config.toml
d_model = 256
n_head = 2
n_kv_head = 2
activation = "swiglu"
norm = "rmsnorm"
norm_eps = 1e-05
rope_fraction = 0.5
qk_norm = false
parallel_block = false
lr = 0.00352
lr_mult_o = 1.55
beta2 = 0.99
warmup_steps = 200
seq_len = 512
doc_mask = true
Each number is 128 + 32 x the weight over its row's rms, rounded and kept within 0 to 255. Layers, rows and columns count from 0. The size above them is the row's rms in percent of the matrix's.

# layer 6 MLP gate, 704x256, rms 0.146, rows 540-574, columns 0-63
size [ 96 104  92  86 103  98  96 104  97 101 106  83  94 105  95 114  93  99  89 102 104 108  94  88 105  98 113 104 102 111 113  95 108  95  98]
[[167 153 148 163 120 232 122 120 143 103 103 165  83 139 147 174 165 107  85 168 140 152 155 114 110 109 133 123 128 129 155 150  82 113 106 111 163 104 186 137 179  78 117 112 152 157 147 126 164 148 132 125  56 184 126  93 102 142 135 119  94 111 162 129]
 [132 118 102 139 101 158 129 115 193  79 109 131 126  81 145 101 123 125 185  78 139  52 169 116 123 131  96  64  90 101 125 102 114 128 160  62  94 123 118 147 151  92 131 106 148 105 142 149 161  92 133 134 115 165 167  87 134 148  83 119 114 131 114 141]
 [ 71 139 122 178 190 151 208 127 156  73 136  98  69 160  86 131 116 138 109  94 151 105 106 155  89 151 118 151 134 116 105 109 113 161 122 142 128  84 126 156 213  91 166 132  99 170 128 126 104 116 161 153 107 116 171 156 115 126 201  96 116 116 134 199]
 [111 141 107 106 133 179 145 103 170 139 165  41 140 136 112 147 114  79 115 121 170 178 142 131 134  67  99 129 137 108 148 103  89  66 162 146 127 168  82 120 102 145 127 142 109 159 122  81 148 117 118  98  71 121 155 181 143 153 107 140 128 102 169 152]
 [116 178  94 157 118 164 103 130 125 156 164 146  84 113 124 171 133  94 108 178 144 117 138  92  99 180 133 144 106  90 178 127 128 165  66 126 141 147  79 155 126 145 108 146 132 120 131 117  93 110 134 127  83 115 161  78  99  44 153  95 115  64  92 105]
 [176 155 110 132  78 131  93  97 164 139 135 161 108 138 135 172 102 143 125 127 145 139 162 172 176 115 155  99 118 112 156 116 124 129 146  67 142 125  71 177 102 109 140  96 101 154 153 137  80 158  58 189 127  69 106 176 143 156 161 173 117 142 203 133]
 [161 188 150 111 161 135  89 150 158 170 131 126  90 127 121  82  97  93 162 144 126  90 109 116 101 139  73 109  70 186 145  59 140 183 134 134 148  80  95 163 182 169  52 197 121  90 158 153 145 147 142 119 145 148 113  53 108 122 157 153  86 113 153 126]
 [115 125 123 167  73 137 115  87 123 127 139 173 116 181 111 176  80 133  88  39  83 119 149 121 113 122 140 110 115 162 111  93 154  89 122 122 146 157 162 174 178 143 126  50 146 126 159 109  65 151  97 165  92 124 170 141 105  93 102 165 182 152 187 139]
 [118 139 136 142 130 102  86 130 131  94 111 140  99 130  87 115 101 219 105 135  70 127 141 132 114 138 169  98 112 146 158 108  89  85 184 114 113 102 127 101 164 167 125 130 137 112 155 139 150 140 116  73  82  81 154 205 101 111 133 206 131 161 114 115]
 [135 105 143  91 106 129 117 153 164 100 109 118  72 156 140 124 152  98 148 100 151 144 167 109  93 141 155  91 176 144 119 140 136  76 119 121  98  91 128 135 138 119 189 114 150 120  89 118 184 143 192 108  88 100 166 152 113  97 109 119 162 113 126  93]
 [ 84 156 140 140 136 106 138 133 121  92 143  83 133 175 103 122 163 161  71 143 144 125 112 181 102  59 168 143 120 151 134 151 186 115 193  95  93 107 117 170 157  74  79  86 162 137 168 104 113 155  94 179  87 147 140 176 138 152 154  58 155 155  85 149]
 [135  64 111 118 131  58 150  66  63  66  90 230 116 142 135 102 158 152 124 140 127 123 104  55 150 108 157 142  54 159  90 104 146 154 106  81  81 181  92 153 126 142 110 166  56  94 101 158 105 114 106 134 146 142 138 124 154 125 160  88 159 103  84 173]
 [113 143  96 169 145  65 159 155  76 119 115 163  95 115  91 105 141 133  90 132  64 201 163 156 120 134 131 128  84 174 137 172  96 101 120 133 134 116 113 180 171 117 118 122 135 182 109 109 186 175  83 141 128 163 116  77 113 185 112 126 109  86 131  84]
 [144 144 115 118 116 136  91 170 179 143 199 122 131 120 130 106 203  96  99 106 124 168 109 104  68 185 145 124 126 145  65 167 170 117 160 157  85 153  95 116 145 115 106 135 193 157 129 105 181 138 129 181 149  95 204 177 124  69 158 147 168 107 110  83]
 [119 146 120 170 187  84  65  69 160 115  97 117 136 137 121 160  75 110 110  69  99  93 141 156 107 147 158 133 156 153 119 113 130 149 104 132 133 105 143  87 148 123 108 132  33  96 108 156 196  82  83 122 106 108 127  74 104 151 133 132 123 155 192 125]
 [125  81 124  97 126 142 108 120 101 125 141  91 132 127  85 136  83 172 135  70 106  67 185  72  77 102 113 147 139 136 135 135 114 138 176 133  98 155 130  96 184 126 102 127 139 168  98 138  93 155  58 141 109 169 181  93 117  45 157 123  75  93 149 129]
 [129 115  94 105 174 131 151 127 160 130 160 112  63  89 173  93 113 151 133 120 154 111 133  71  92  93 145  79 180 133 142 187  78 130  71 130 117 130 140  73 129  92  55 172  97  88 112 119 151  86 121 134 152 127 118 171 126 124 163 102 129 142 142 119]
 [136  98  72  68 146 145 131 104  93 110 115 175 158  85 128 127  99 171 152 104 180 117  93 135 124 114 121 114 118 191 154 162 135 115 121 142  85 127  65  94  59  84 137 208 140  94 133 157 136 118 158 147 102 120 116 132 157  95 128 104 104  62 160 127]
 [ 94 113 159 141 171  52 107 139  72 120 148 171 127 106 154 167 155 118 162 123 173 107 110 208 149 125 159 137  91 179 102 169 125 108 173 140 123 152 147  73 169 156 157  55 112 160 122 123  82 187 146 144 135 109 117  95 140 125 133 129 186 111 142 140]
 [112 160 195 110 142 194  89 161 112 131 118  85  97 138  88 140 136 121 139 143 134 142 137 159 152 152 102 130 158 126  74  93 131  66 131 142 106 118  99 137  97 101 152  95 121 124 147 104 142 148 169  95 136 110 114 153 190 127 167 107 134 125 116 154]
 [167 113 106 133 127 117 162 157 158 177 116 112 160 133 134 143 120 144  90 140 164 178 109 180 111 165 118  78 100  90 117 184 117 135 153 139 158 126 110 114 135 128  94 115 146  57 147 121 133 156 147  97 117 126 129 154  87 117 162  78 125 139  88 138]
 [ 70  34 115 138 108 162  92 136 144 120 123 149 148 119 152 136 129  99 169 107 155  95 151 123 134 157 124 112  91 164 120 112  68 161 116 152 108 138  90 132  95 106  48 132 125 121 209 164 120 129  84 150 152 109 177 128 160 121 121 156 100 150 135 131]
 [163  88 138 117  80 119 136 112 123 153 168 117 137 109 185 152 126 145 208 113  55 167  81 127 150 128 122 121 106 160 120 105 100 108 173 136 140 132 127 111 165 152  81 117  73 137 187 154  81 105 113 120  89 146 130 126 135 141 148  69 183  75 123 148]
 [140 103 138 195 161  92 124 147 118 141 159 161 111 153  91 129  71  81  98 151 147 211 120 167  99 141  59 119  99  87  73 153  81  69 122  94 126 147 123  60 159  51 128 136 125 123 113 136 116 186  73 109 129  99  73 157  97 117 117 159 125 111  94 106]
 [129 127  70 162  93 112 202 120 123 110 126 124 170 131 135 127 106 121 116 179  69 131 111 107 132 121 162 144 123 120 165  67 103 151 105 179 111 125 140 161  91 132  94 186 153 159 153  98 103  97 129  87 201 158 160 101 105 138 121 128 154 143  95 141]
 [149 128 105 152 136 154 117 126 128  60 111 166 126 105 127 126 102  69 116 117 113 136 159 187 141 134 105 128 147 132  78  95 109 166 185 103 159 109 171  75 176  39 185 146  96 145 125  81 135 164 115 112 132 140 172 134 155 126 142 103 128 142  82 135]
 [133 194 106  69 159 138 138 162 107 226 154 136  75 131 114 116 126 136 133 112 108  69  85 102  91 133 127 119 107  96 139 141  90 150 129 131 128 150 131  66 128 139  64 190 127 131 141 184 110 191 134 133  68 145  79 117 109 166 169 165 111  83 121 125]
 [148  71 129 123 110 142  83 104 113 167 145 194 120  88 135 120  42 140 113 109 134 145 119  97 116 159  96 141 133 119 177 114 106 159 159 175 131 127 151 137 116 117  96 125 107 138  89 132 164 154 122  58 143 163 122 136 122 146  91 105 126 116 162 157]
 [113 146 110 135 139  95 144 122 124 178  96 105 130 116 147  72 156 136 158  68 164 117 122 175 127 133 142 139 143  93 145 143 125 129 119 157 109 124 138  55 140 124 182  98 123 132 182 169 154 123 198 175 127 125 168  93 161 150 121 137  76 138  91 170]
 [144 149 144  99 143 108  82 113 141 156 137 112 145  82 107 201 141  75  87 123 137 213 174 130 125  96 181 178 143 106 101 101  94 107 137 133  98 122 114 163 111 136 115  89 113 112 171 176 141 112 119 111 141 192 122 146  98  94 159 125 183 100 110 128]
 [126 210  77 128 124 118 121  70 123 156 162 130  91 133 129 120 124 115 129 162 174 172 190 125 135 178 170 108 165 150  43 106 182 122 132 157 127  61  86 125 125  74 203 113 116 109 135 175  89 116  80 236  93  92 108 163 171 118 150 147 114 111  59 106]
 [ 86 116 115 168 115 131 113 102 115  79 194 136 124 204  99 154  22 115 157 119 144 152  91  88 122 142 146 124 161  89 199 153  63 106 151 113  98 133 161 124  63 159 135 175 100 134 166  80 131 131 177 122 129  56 158 217 162 136 120 176 150 116 163 156]
 [142 141 168  64 136 148 144 134 120 148 173 104 150 134 184 135  76 112 129 128 129 131  94 123 170 187 140 193 134 123 114 110 186 114 135 122 119 199 100 139 114 100 101 166 117 138 114 111 180  78 131 122 148  89  86 135 142 172 120 117 132 135 167 116]
 [ 76  78 136 146 137 133  98 140 110 128 152  70 107 118 147  99  99  66  39 117 123  80 157 144 159 139 146 124 127 161 127 115 138 194 100 130 145 147 118 176 113  88  96  94 121 200  94 144 123 107 151 175 113 125 199 205 144 166 171 137 149  92 104 113]
 [204  94 127 111 117 133  70 115 150 132 104 132 133 133 109 159 130 165 174 132 135 136 138 176 143 177 126 158  33  84 182 140 105 114 131  99 158 126 122 153 151 103 129 113 106 109 104 171  67 186 159 159  74 109 134 104 145 142 124 142 134 141 138  97]]
# layer 6 MLP up, 704x256, rms 0.149, rows 540-574, columns 0-63
size [ 91 101  79  89 103  97  93 101  93 103 104  86  90 105  96 105  98 110  90  94 105 104  98  94 103 100 104 109 102 112 114  95 110  94  89]
[[137 132 182 150 121 157 130 152 145  96 132 193 137 120 130  89 113 155  95 146 142 175 131 133 127 151 153 160 119 122 114 122  93 134  56 176 116 118 132 105 146  78 168 133 129 168 151 100  98 117 145 104 132 141 169  86 153 115 154 165  86  99  91 149]
 [149 189 114  63 129 131 168 136 161 100 152  76 159 162 154 185  92  93  89 106 171 141 112 154 205 131 100 144 186 156  98 122 171 153 128 144 109 151 132 122 189 145 121  87 101 119 145 140 132  85 176  90 149 140 154 132 102 135 142 147  47  82 144 157]
 [126 154  92  91 122 181 205 135 137 116 139 111  69 105 148 128  97 101 128 138 109 169 105 162 125 130 106 152 131  82 111 131 184 143 127 140 123 170 153 185 151  84 105  87 140 133 168 131 155 174 108  82 138 124 116 117 114 156 111 118 139 172 155 130]
 [138 172 137 146 133  98 222 103 167 118 114 144 141 114 186 125 107 109  94 204  46 143 177 104 129 131 150 209 148  70 143 137 118  81 143 156 120 133 158 127 103 140  73 139 113 110 153 173 155 152 163 102 132 122 127  95 116 108 218 143 129 177 111  85]
 [153 156 137 160 209 150  93  93  76  69 139 120 101 185 124 133 127 144 177  89 120 101 122 177  92  90 101 125 115 175 159 155  85 159 124 188 103 180 113 159  89  85 124 163 158  65 184 192  83 124 170  76 131 133 205 125  83  98 125  85 119 142 141  86]
 [102 130 191 121 159  79  76  76  98 130 118 119 137 149 119 141 181 139 121 117 129 173 125 108 149  87 108 129 119 181 156 153 198 129 129 197 161 103 149 175 133  86 152  74 143 142 175 179 165  80 110 165 111 145 132 137 108 128 188 146 132  96 109 164]
 [165 150 161 160 119  39 183 165  73  80 124 123  96 141 126 150  50 141 112 182  82 184 147 187 111 101 171 118 129 118  91 117 111 172 203 159 178  76 104 144 144 110 122 124 166  90 150 139 173 163 126 143 141  88 137 135 144 102 133 164 148 208 102  83]
 [121 192 158 130 129 111 139 115 123  91 158 122 161 121 112  87 126 153 120 113 116 144 162 160 107  97 118  86 141 127  89 159 164  99 137 167  94 111 133 100 177 117 148  87 121 119 136 107 178 105 171 103 133 168  91 155 151 213  95 127 181 154 118  67]
 [124 207 156  89 134 178 181 147 122 109 137 163 149 135 100  31 102 122 139 186 130 152 132 143 122 136 126 118 169  81 152 171 151 123 113 157 130 156 113 127  66 131 145 117 150 143  83 158 143 151 113 162 164 125 143  48 125 113 129 145 143 101 152 115]
 [161 144 173 136 144  95 108 145 155 100 116 118  93 192 149 157 160  99 108 194 109 118 108 119  85 170 140  58 125 123 108 175 121 192 101  51  82  87 141 167 145 144 123  84 187 172 163 131 142 185 150  91 111 106 118  74 136 117 103 161 125 122 173 137]
 [119  88 131 117  34  67 114 133 124 117 102 138  57  98 118  95 154 124 105 152 125  86 114 169 133 103 144 165 133 149 117 159 114 169 126 143 128 144 105 136  86 118 131 120 130 157 168 155 176  79  82 179 164 143 155 179  67  93 130 189 150 101 114 106]
 [137 148 174 153 119 122 141 173 163 209 172  83 118 101 102 157 137 182 158 130 107 132 223 156  72 120 123  73 126  77 128 131 185 140 167 147 148 116 100 133 155 148 127 119 151 112  97  91 167 128 129 111  77  51 139 132 124 155 117  95 126 140 109 175]
 [ 91 120 129 178 141 166 174 142 179  76 153 141 185 144 136 135 128 121 121 148 106 178 149 118 149 127 172  78 161 104  66 140  55 163  83 102 115 159 153  84 155 113 133  75 149 176 134  65 109  92 161 143 128 182 151 117 131 123 128 126  98 106 122  81]
 [150  76 124 153 174  92 159 153 118 120 147 159 115  64 139 135 181  95 146  72  91  91 146 164 150 123 184 135 111 122 110 139 124 117 129 142 128 137 110 134 144 137  84 141 129  73 178 155 117  90 100 120 144 109 109 159 162  98 133 165 138 114 118 157]
 [ 70 165  70 135 111 126  64  64 157 132  94 148 134 155 127  90 138 166  59 117 133 171  98 187 150 154 111 110 121 118 128 130 112 123 117  94 141 139 114 123  85 101 116 114  90 148 184 168 136 117 113 101 126 126  91 125 174 134 113 125 106 101  99 106]
 [108 143 155 139  61 105 100 139 130  89 173 111 124 120 133 100 107 116 105 157 138 142  82 160 110 145 131  87  95 107 172 183  94 106 102  91 152 181  93 123 148 108 136 117 133 122 196 106 108  33 127 126 151 102 148 155 175 158 127 101  82 144 158 130]
 [105 126 151 122  94 115 101 167 167 112 102 101 116 125 157 112  37 160  97 135 152 165 135 157 124 200 163 102  64 119 162 153  98 144 162 139 107 155 136 139 149 143 119  96 133 114 127 110  94 146 201  92  85  78 177  50 152 108 123  67 144 142 142 161]
 [138 153  70 111 146 115 131 109 155 117 126 156 204  76 117  99 151 202  87 112 109 149  88 115  88 141 110 102  69 207 108 187 108 118  61 135 130 143 112 111 180 142 144 190 184 113  64 101 125 101 156 127  75 114 187 121 148 126 113 125 117  88 152 127]
 [128  88 168  81 154 116 101 116 145 133 132 144 156  45 124 120 173  75 171 139 180 173 109 169 182 159 138  96  92 188 154 144 115 102 122  48  77 141 113 142 187 114  89 129  93 118 159  78  94 157  87 111 112 161 178 121 117  68 163  81 173 116 166 167]
 [120 113 120 160 141  91 151 140 126 133  80 102 145 198 108 103 202 118 188 113  87 121 140 177 179 103 118 174 172 137 122  73  62 185 148 126 141  90 107 102 110  92 123 167 129 111 170 133 121 189 169  98 193 111 249 182 113 183  56 128  80 100 120 113]
 [145 121 130 135 125 108 107 139  49 149 133 129 180 132 173 123 156 153 134 103 154 159  61 142 163 151 130 110 103 100 111 125  87  96 133 107 194 199 116 136 120 122 151  75 140 104 162 172 130 132  49 188 130 151  84 127  88 150 172 133 146 151  63 137]
 [113  85  66 142 102  95 101 129 117  84 124 111 137  56 121 134 110 118 122 120  94 176 112 103 137 168 107 109 107 103  49  83  90 127  96 125 149 138 107 171 127 153 141 106 100 111  92 210 137 111 200 158 202 120 164 150 145 161  83 118 125 128 150 121]
 [100 106 143  91 178 146 138 166 101 137 171 174  53 117 137  79  61 180 174 103  59 149 121  90  56 173 124 182 158 137 114 132 139 174 137 130 142  88  86 123 176 152 116 155 125 156 177 103 127  73 186 121 128 138 125  72 145 145 155 130  78 121 147 121]
 [149 138 137 199 135  64 126  60  64  67 136 141 141 126 175 111 119 133 115 116  97 165 144 130 117 111 136 109 127 112 143 129 131 135  67  77 138 112  92 153 189 115 124  85 135 118 141  90 100 142  75 140  92 129 132 132 116 129 104 149 132 115 124 178]
 [126 121 194 144 172 167 105  80  76 141 150 120 204 167 113 133 136  97 156 136 132 138 138 145 105 121 123 168 126 116 155 106  89 140 131 129 132 128 148 130  61 113 164 138 144 170  67 128 144 105 109  67 144 115 110 172  78 131 108 156 123 131 151 153]
 [129 124 136  99 168  90 168 110 154 113  64 187 118 140 148 173 115 136 138 136 109 133 136  97 143 140 143 112 128 159 104 119 139 110 115 106 163 166 212 109 113 123 179 175 159 119 103  99 169 136 167 188 124 113 106 143  42 138  91  99 167  64 146  84]
 [ 93  85 120 115 137 128  64  99 135 165 116 117 179  94 165 136 148 114  91 146 155 164 127 156 118 121  89 116 211 165 119  98 176 146  81  63 132 103 119 136 122 113 186 139 104  92 130  92 114  80  31 161 208 129 205  76 183 134 137 129  90 117 137 132]
 [ 81 125 145 117 172 129  69 118 165 107 122  92 154 114  54 152 157  71 153 103 111  80 108 179 141  87  70 152  82 152  89 173 130 119 124 181 147 145 144 162  86  95 174  90 140 131 127  89 115 134 103 108 137 100 154 125  57 118 170  71 135 128 149 140]
 [135 211  95  74 176 106 132 129 123 129 124 123 108 115 161 142 120 147  83  90 169 117 121 126 103 116  40 159 173  81 145 152 188 138  70 163 134 129 102  64 111 132 112  90  87 149 133 135  92 107 119 103 120 117 135 131 162 145 170 184  78 147  62 136]
 [113 145 165 140 111  96 115 148 116 185 110  91 198 152 142 137 117 106 126 121 134 131 134 125 122  91 146 150 107 136  91  66 154  58  93 139 164 157  91 198 123 160  95 165 166 121  89 100 117  95 161 150 155 176 127 127 134 130 117 148 106 152 181 114]
 [121 101 113 126 107 133 136 109  94 146 108 206 112  76 126 142  46  91 154 150 152 102 135 119 121 141 162 101 164 105 160 140 191 127 101 101 134  76 156 161 132  98 159 157 124  75 138  92  58  98  96  71 109 180 131  98 152 121  94 123 139  87 149 198]
 [ 55 126 126 143 116  95 104 117 138 167 154 150 117 140  62  75 173 133 113 140 122 150 133 155 136 197  90 118 132 186 122 128  97 140  75  96 107 180 139 132 112  76 102 130 119  78 136 104 213 111 148  82 169 131 146  94 102 138 109  62  98 144  93 135]
 [ 95 166 113 177 166  81 111 102 137  71 153 125 156 122 140  95 176 137 150 113 155 144 147  52 130  82 176  57 109 118 179 139 151 103 117 179 141 131  82 132 158 117 154 187 134 160  76 235 128 145 144 195  74  90 174 143 159 152 146 113 111 110 122 187]
 [141 133  52 137 116 128  69 120 109 206 207  99 155 178 142 129 154 113  90 124  91 140 114 131 127 140  71 102 154 149 142 149 135  97 153 101 114 112 118 144 153 160 150 133 186 128 135  92  74  81 140 117 222  54  93 123  96 139 153 116 120 146 112 136]
 [173  94 143 135 133 112 131  61 141 126 119 155 114 124 143 105 115  89  46 143 105 123  92  90 112 111 163 146 119  67 104 138 115 127 189 148 109 148 108  72 164 141 135 150 108  99  61 160 116 128 128 116 153 104 114 131 125 116 141 115 157 103 102 138]]
# layer 6 MLP down (transposed), 704x256, rms 0.135, rows 540-574, columns 0-63
size [103 104  84  91  97  98  90 104 100  99 104  93  97 102  99  97  97  96  97 101 106 106  99  95 104 104 105 111 106 102 107  94 100  96 100]
[[162  98 128  82 169 122 131 131 147 133  81 136 114 145 103 127 131 179 115 151 103 165  53 153 112 147 122 124  98 107  99 115 151  83 142 178 163 117 107 103 146 155  91 111 148 154 143 154 142 100 128 157 163  92 137  77 107 141 121 107 118 105 156 108]
 [116  81 150 148  63 110 147 147 137 146 161 139 148 107 161  77 136 123  76 148 167  92 151  87 175 114 154 198 105 135 105 114  79  99 123 147 119 109 105 120 164 252 135 163 124 118  92 142  78 152 168 109 128 179  99 120  88 129 134 121 119 149 123 130]
 [150  94 119 134  87 134 162 147  80 129 179 132 119 114 127 109 141 132 156 125  96 140 105 168 111 160 130 137 141 129 129 189 148 101 108 147 186 156  78 135  42 174 105 134 155 108 133  87  66  81 137  79  98 131 102 136 192 127 128 120 132 132 184 118]
 [ 95 160 146  91 109 177 126 103 165  92 182 163  92 137 115 136 104 117 113 166 163 104  95  91 118  64 116 112 128 211 139 113 126 137 114 106 179 114 159  80  54 193 162 144 123 136  96 156 101 118  96 135 127 143  95 152 135 155 101 124 182 164 180 177]
 [164 207 134 179 150 148 146 127  90 112  91 105 146 148 173 157 150 102 141 176 107 120 172 107 139 115 106 164 140  93 118 154 122 158 103  92 116  65 118 125 172  64  86 162 121 151 145  75 113 124 124 143 141 180 105 161 127 138 110 156 184  89 114 107]
 [173  67  49 129 114 136 112 134 140 115 129  71 144 116  85 135 146  98 149 112 117 147 130 143 118  75 110 145 149 124 168 167 118  83  81 124 183 140  91 143 201  74 193 123 156 159 116 134 196 132 103 157 127 203 127 111 163 108 153  66 169 120 144 148]
 [112 172 152 133  54 130 124 105 171 154 117 107  80  96 168 132 127 114 123 116 115 136 133 102 169 175 122 194 144 101 134 113 142 130 141 175 113 157 137 130 134  89  76 106  92 103 149 100 125 157 143 126 108 131  51 160 196 115  63  98 123 119 103 118]
 [156 132 152 106  67 161 135 155 111 142 105 147 116 136 181 125 132 128 161 112 120  79  75 157 132 167  84 127 122 106  81 136 121 126 152  89 194 127 186 142 140  63 173 116 146 124 183  84 124 115 134 174 174 186 121 119  68  96 189 145 220 162 149 127]
 [135 109 135 170 139  98 148 146  84 193 136 182 137 143 128 133 140 176 143  89 121 116 188 136 102 106 126 142 200  88  66 134 174 114 116  82 121  62 137 100  87  96 157 125 181 130 122 100 115 167 117 111  58 118 119 144  85  96 177  61 134  91 107  63]
 [118 133 148 119 157 215  98 136 138  64 110 153 148 164 144 106 128 167  98 129  95  66 128 123  89 159 143 117 139 183 117 148 179  75 158 171 112 158 120 132 119 151 148 124 154 180  92 126 147 147 187 133 167 127  65 159 101 111 164  69 107 110  94 115]
 [166 175  80 153 140 131  91 188  54  43 132 133 188 144 109 158  96 160 179 171  84 137 133 147 102  96  80 120 116 124 108 137 152 124 110 163 117 119  93 128 121 150 160 124 138 166 104 163 100 116  94 142 145 112 143 148  69 105 120  74  65  84 114  92]
 [110 110 132 100 145 102 188 121 132  89 145 143 107 111 176 113 152 145 103 151 164 148 102  67 150 121 106 157  64 130 105 174 142  54  83 120  86 160  91 156 201 166 101 105 123 128 137 143  96 217 102  99 163  99 156 122 167  66 164 119  83  95 131  69]
 [148  87  81 137 137 174 113  78 137 117 183  93 128 164 108 158 140 120 138 169 151 164  97 179 113 106 101 167 148 198  57  92 117 140  98  99 116 151 191 136 144 118 124 141 108 164 124 193 135 103 130  93 124 102 138 133 148 123  69  68 147  59 177 113]
 [110 206 175 136 107 126  85 143 132 105 139 125 156  89 147  92 163 120  68 178 152 137  91 117 103 146 141  98 139 188 164 163 136 185 165 155  93 121 138  96 143 129 127 111 118 101 150 146 139 106 101 137 101 134 125 109 126  88 154 203 148  86 164 145]
 [103 110 139 174 143 166 113 113 129 114 116  71 103 175  52  95 119 171 159 101 147 144 103 110 101 127 101 138 139 131 131 157  92  80 117 157  76  57 142 122 122 173 102 107 143 114 129 149 166 150 135  77 133 163 122 117 113  62 134 160 130 146 144 100]
 [161 105  93 203 150 140  74 135  87 142 116 120 116 163  67 142 111 134  97 134 112 134 122 115 160  95 239  95 111 144 163 140 125 173 101  83 109 146 163  99 185 115 111 155 152 152 159 117 154 146 127 126  76 145 131 136  87 100 140 129 135  98 175 121]
 [107  73  75 156 110 156 135  76  89 133  85 134 138 111 150 112 103 115  90  95  58 153 129 127 153 199 161 131  77 123 124 103 141  96  77 112 160 179 152 125  88 144 102 120 105 113 131 140 138 128 115 122 174 136 132  72 126 133  87 105 113 151 140 169]
 [140 182 178 135 126 104 119 176 154  91  98 130  68 177 133 134 137  88 148 157 132  70 135  92 173 143 153 174 149  81  95 100 140 147 172 191 136 147 161 159 133 108 109  64 174  92 102 142 130 153 123 132 147 141 112 104 126 155 111  92 111 105  60 144]
 [131 142 139 111 147  94  91 169 136 132 109 120 112  96 107 117 162 202 143 119 194 191 104 123 142 160 164 144 101  76 129  45 162  59 128  86 162  87 179 113 154  87 153 136 105 117 112 181  94 182 141 137 154 145  66 109 108 129 113 107 109 154 128  64]
 [168 126 138 103 132  88 195 115  91 102 104 101 170 122  91 156 191  88 126 136  86 138 164 117 131 143 113 171 124  92 128 119  78 105 108 125 119 135 127  84 129 133 109 171  90 129 124 131 157 156 178 162  93 140 152 160 136 168 168 119  84 101 116 113]
 [ 89 119 167  93 107 111 131 176 129 131 173 174 170 198 132 114 179 155 161  69 105 152 101 142 148 164 143  85 142 158 118 157 169 135 121 117 143 133 142 124 131 157 128  33 191 163 122 157 113 162 132 179 117 115 144 113 123 137 198 124 102  98  96 117]
 [ 81  67 106 141 130 113 164 159 112 113 149 119  58 173  55 175 130  94  97 104 122 128 120 141 105 154 136 149  87 143  87  86  89 100 190 148 202 126  91 133 145 147  71  97 122 135  95 154 148  94  79  88 183  70 157 113 132  74 165 138 119 105 147 171]
 [130 161 198 101 154 102 124 125 129 133 109 103  90 188 126 139 113  61 145 150 114 118 106 164 139 131 163  82 112 170 110 100 188  97 159 107 159 103 108 166 149 120  95  99 141 187 145 123 111 128 153 106  60 148 106 129 120 143 112 173 135 126  64 102]
 [152 168 145 108 110  88 158 121  85 165 146 114 152 167 101 100 144 145 111  97  71 144 220 104 169 115 152 139 157 153 109 150 145  83 109 128 117 131 130 174 166  99 125  96 161 105  94 114 205 122 157 161 103 158 118  68 137 112 177  92  75 144  81 106]
 [ 73  90 119 151 164 131 148  90 122 184  75 107 144  81 139  94 144 131 144 108 154 108 162 185 104 175 142 157 136 116 134 120 158 109 121 116 135  96 131 155 115 116 197  79 146 218 126 149 140 127 134 153 121 111 106  48 134 134 147 111 121 106 150  72]
 [151 107 122  92 104 138 136  94 117 124 103 102 179 145 103  97  60 173  98 148 134 157  84 115 121  99 133 127 113 150 152 137 109  72 151  99 200 139 151 140 125 156 161 115 125 205 129 110 131 106 129 110 119 142 141 178 129 132 195 157 145 120 128 160]
 [123  80 125 111 172 118 155 152  87 156 156 158 168 109 157 134  86 223 111 127 124 140  78  80 115 121 140 165 131 113 186 140  97 145  69  85 143 136 120 128 168 109 148 132 106 100 162 100  64 165 146 146  99 131 190 124 127 151 144 102  59 124 153 176]
 [131 123 211 125 115 122 107 103 116 104 123  86 103 164 142 138 156 109 184 120 124 107 117 118 118 113 120 182 135 116  93 117 207 112 137 131 110 160  73 179  88 109 185  79  81 127 127 201 137 150 169 167 104  98 146 138 115 170 132 117 112 103 133  86]
 [141 130 147 125 125 171 125 183 157 103 119 148 145 166 153 155 124  52 141 148 118 134 129 160  87 118 115 119 112 134 111 106 123  88 137  99 144 103 173 106 137 134 115 106 128 124  82 145 140 171 106 104 126 183  79 111  98 146 139 144 117 108 143 152]
 [143 116  88 161  61 115 182  95  96 152 161 154  73  89  99 182  91  76 110 131 105 124 154 113 121  79  71  94 125 122 120 135 118 125 112 129  68 176 126 100  97 116 128 158 142 128  98 130 167  98 164 152 134 202 133 175 175 129  83 156 104 185 127 103]
 [135  94 153 114 149 144 115 128 135 108 136 165 174 156  91 157 118 156 154 155 186 199 123  91 148 106 120 120 146  84 138  96 148 138 161 101 117  79  67  80 112 157 182 141 148 157  51 130 118 115 153 107 137  97 130 127 152 132 137  71 113 130 131 172]
 [152 132  93 104 137 189 140 103  88 147 186 119 163 150 135  40  92 175 145 135 121 101 187 153 151 118 122 122  78 119  63 112  79 137 188 150 147  58 118 147 117 101 113 121 164 178 112 179  55 135 104 102 155 101 158 113 110 149 185 114 145 130  51 134]
 [176  69 105 153 106 100 150 132 117 159 177 129 170 137 181 174 132 166 159  91 158 130 152 105 101 123 142 136 118 103  79 125 139 166 117 116 126  90 124  98 126 162 129 131 106 143 142 104  97 132 114 133  84 131 124 139 121 133 155 127 128  83 181 131]
 [105 113 168 141  98 135  90 117 126 166 163 121 129 143 146 146 179 211  97 126  89 138 136 171 137 123 106 129 108 152 116 190 115 162 175  76 124 127 130 144 142 100 131 111 188 128 154 138 146 125 143 170 117 149  36 126 139 120 146 117 144 173 131 106]
 [ 75 114 162 140  96 119  85  85  92 118  90 109 135  80 141 109 145 132 105 144 153 147 103 124 113  97 168 109 142  93 200 125 158 119 112 134  91  83 145 142 153 118 126 188 156  86 110  81 127 165 130  71 101  96 174 135 167 152 178 150 240 119 116 116]]